config.yaml
head_dim: 64
d_mlp: 256
norm_place: "pre"
positions: "learned"
qk_norm: false
attn_scale: 0.125
init: "trunc"
init_std_qkv: 0.0625
init_std_up: 0.0625
init_std_down: 0.0157
optimizer: "soap_variant"
lr: 0.00607
warmup_steps: 200
batch_tokens: 16384
doc_mask: true
Each number is 128 + 24 x the weight over the matrix's rms, rounded and kept within 0 to 255. Layers, rows and columns count from 0. Numbers have three digits each.

# layer 3 attention query, 64x64, rms 0.32, rows 0-21, columns 0-63
188105149134127139112117131131155129146148152123135148124169114108134117150112141087164085133138093098096097102153137123131154114115131158130128114120150146088125135095122166138150138082140100
088098110114139113125143132098175122114116136089128119128186142112118164147179159137102110140113098126083125146163165172150148127104171126132081150129167165093177106094149159121144110108146105
133154112133158084153124102116148136117156116110108102124105097160096117107152103146128137147131146129138126163116105143137141110128123158155117092138110118112115129127139108121165150099148129
157099156114132161134113138123082144112165138105121120073091134111153139125132060149123099136125164105111114133165124136130107124161138126140127085126120141134106148115135132144146132119174146
102100125187119139127164126148108113133140105135138150119107113134159157144121140140134119157066144144114137107101084104143136133130147085110118165130120137141160133124156147142142147123105073
135144100136148161102131149121092103110149175163136164118131144146126115199117129107112116099144127194127111115143151109087117108127144127172141116100137125128127094187156105107084142155115093
129091101102084150141122149123140132160123154144115112107119117137171133145131090154124068142130113117097112137110170119162155118119117089155089130136131182123149126083148115152148142084154156
147144171155142141088132127155135128088094142128095121092161149107159143121129136137129147161129109158127113135115162116136148121123126174142112127117119091106106117108137165141152150111142100
147119120117132114119105114092101138159119131178107147155121139120089143105109106150150154103149089132129115149102076102127117146144151082118160058110129086124147147120132126128122088162179129
128143131146181147097094123149148120107125081115096177083121133111125139112075120146149080078143159108114159114169126146113131109107139120098091096111169172116130143100118117136126131108130108
132137112117099140126146141134125098118111174115123138125113126152177123130145094115126158102085146129111096132159131094124125162127122133184139104122090166132172121137133140133102095172176115
109092142125134144126082113132119109154143146148074152145152123106108189087087164171113159107137145129142142092149094114089131116155132113109096096086154092167106143094141105145185125136148151
115158127130142076143170134145170171121120116150093116108126093136133094106130107141166142107122103155143117155152117099130128105131074113112102138141152095141144136129139137104157113111132158
133133134128108166125108142131138121088130132122120136132151124142168131113132104105146116099123099123147094144125160145180115129177127107137150140079104147157114112130103153147143115101113106
134121121149122133114149119135134088146152142125139146122147140117109109116126144165115144090142142148109115145090115112128103152143180127132147099115147080150097121116131091138108125155130102
131112132141104145171140117091142142129170142079194162106147116195115154113084126091150115135150139130069166092131172112116128103125104151092066120106148150143138126118149154138116080126127207
153111130138154192171138129156111140147111136127120142099173107144126132156085149118095096126106162133149128077107154105084098141114093075097135125105128143163124106148143135116137142153081126
110089100130133135144131147109116142124142116142123134116165139165125143099109154129092146102136115142119124131093130126109095114144113116165130096138141100119087123148142141165162102129141138
117118126151110122131103121177090129110065126120174142130123071132157133077123135132125150151123110118085143139145138150137177106134131153152115171146135113123115129100127093124108146139144145
133156096084139094141155170131158117134109127131145134146120133111096103086096105143139103107116126136097120132119178113124116081125129122206122116167166153109099154100140101093103102141118097
113166156153134200107131112119149096091147172114086120145118102105127124104126124146160200090119117122153121106147146186160111132105143102153146144140118090124130143146130149116090163123141091
113127148127179134140138110141138143126098163083163148117141123073119147113118144154106105135119161087140133120178109121101108101119137175090094100133130137134123142081123106129193113112140137
# layer 3 attention key, 64x64, rms 0.323, rows 0-20, columns 0-63
109180156120111108094129123147151113107120110119138146131090124130139115138103127097130141130157103122188154166099106134113117103090127119092133152124123131115128133146168115125174141096163104
101165129145121150075192104133136107090118105096114105164157147116141104131114168104149119096113084146147143181112129182171186132080189127115084176156121130093183108115149132102147134116153156
144140154147116111127140139148154140141146138141123116110110160084114123141126154125156128173116154125130126103152153127136117124125122162099111140118142128110089150088099144127151133095140130
096121142109136105125119100135135147152159124141102133111102100131157096114121125133149124127138155097167153125160107118163121141140114125124121160120162168150103139120098126169138116153111134
132117127137070126129121083155155133126147129089134133142116140179116128126128112115107118102175096146116106108096155123137143118143103133128135167089097119149119111119097140102071134111127151
158191100123187142182141125098150131158121168119098185107136133119130115118091133110067141100125114149101146118099150116127138122124103091111159121123137143120141086147123096112163105128101107
108100149103112123106133121137129118113139121148124117133151093158151102143133149104120092149144096155127141173119139108156144110110142126124105175122137169156115120172100152137185111117124157
099168122117114097114137136118128112147147138123126151140138131145114095173106156124127129116099108101134121083095157140131113149106123142135121152145139129138115158140186123104152178111109103
166100119097148133102095156105134146115187113090089143144138160103121138083114119130130146127182140111138088098106145140124117144129137181163141097105105131130092128137120159174110093135153140
098148140131136155157139107149112082120159165091142164115061109117115108140122150095122154105129135164192142130131106113084151149121155118107154140104092130119123144099133094123126123151137163
140171140119124138175120181117129142110129110107131135119180114112133096106105103140121139105137061115098124137161095124150120135157125117133126150137154126124127115151123123129091089161098118
116121133171168121090116103105111139153200098093150175127110164101126129120124108124136136152174178172152085084068160115106146151113158138119161108103122149137113157121113137138122138157120183
140123152124088124120114161132095107133169117089140095115131135142140121143130125118114143160087147131089144097152146128169132143116111167144134103086127151107110154109133114136126158116148116
102105148129103126112108112119126092114118159151136133154151094145182098136119106105135127097154101119119150128095128134173088181087133070124135134159145121124097159128140169134133108174102106
163167104148152085115100130126119125111127145128115158144102134125137125114093125127144118110142106130121115097104142134107166157151117128138140119108130138118099134145150160128123081149112140
127112170116122127155114109165142124158113103099217138134091112136154137086133100132153116100131114163154154117137094115131172074107104107136118073116155139141184112124091113072171104126140167
137098102098171159138109131125084109195107143151151167138089103184152161194124101105118112111187105185127122131113127093129128105137081105119150115118129140152162113144099084110114140120116099
163111124108159107113130107144128127169153142106126118156121116096164155127113087145144128138165128120106107108111177145165151124131151127101132105128118156125123158118128112111143122137110125
140145117144075125134177147140141124135110071156161096126122171117124139155156112132105117104083140098090120126121117111079128103122147137114083134125095148135145141167137138133116118155071130
170167112150141095126170143157113097095110128152130086125163091122160105137122154152106162148110125136094111138128126148136162133164108144125105098121122121078105121151132098151181098135127121
086119116177176119151107111120141159079118143126108174140175169105121128160144121104105135079114129126130136097141139143177118163117138119130119141088095087107125159118145135154137149116091077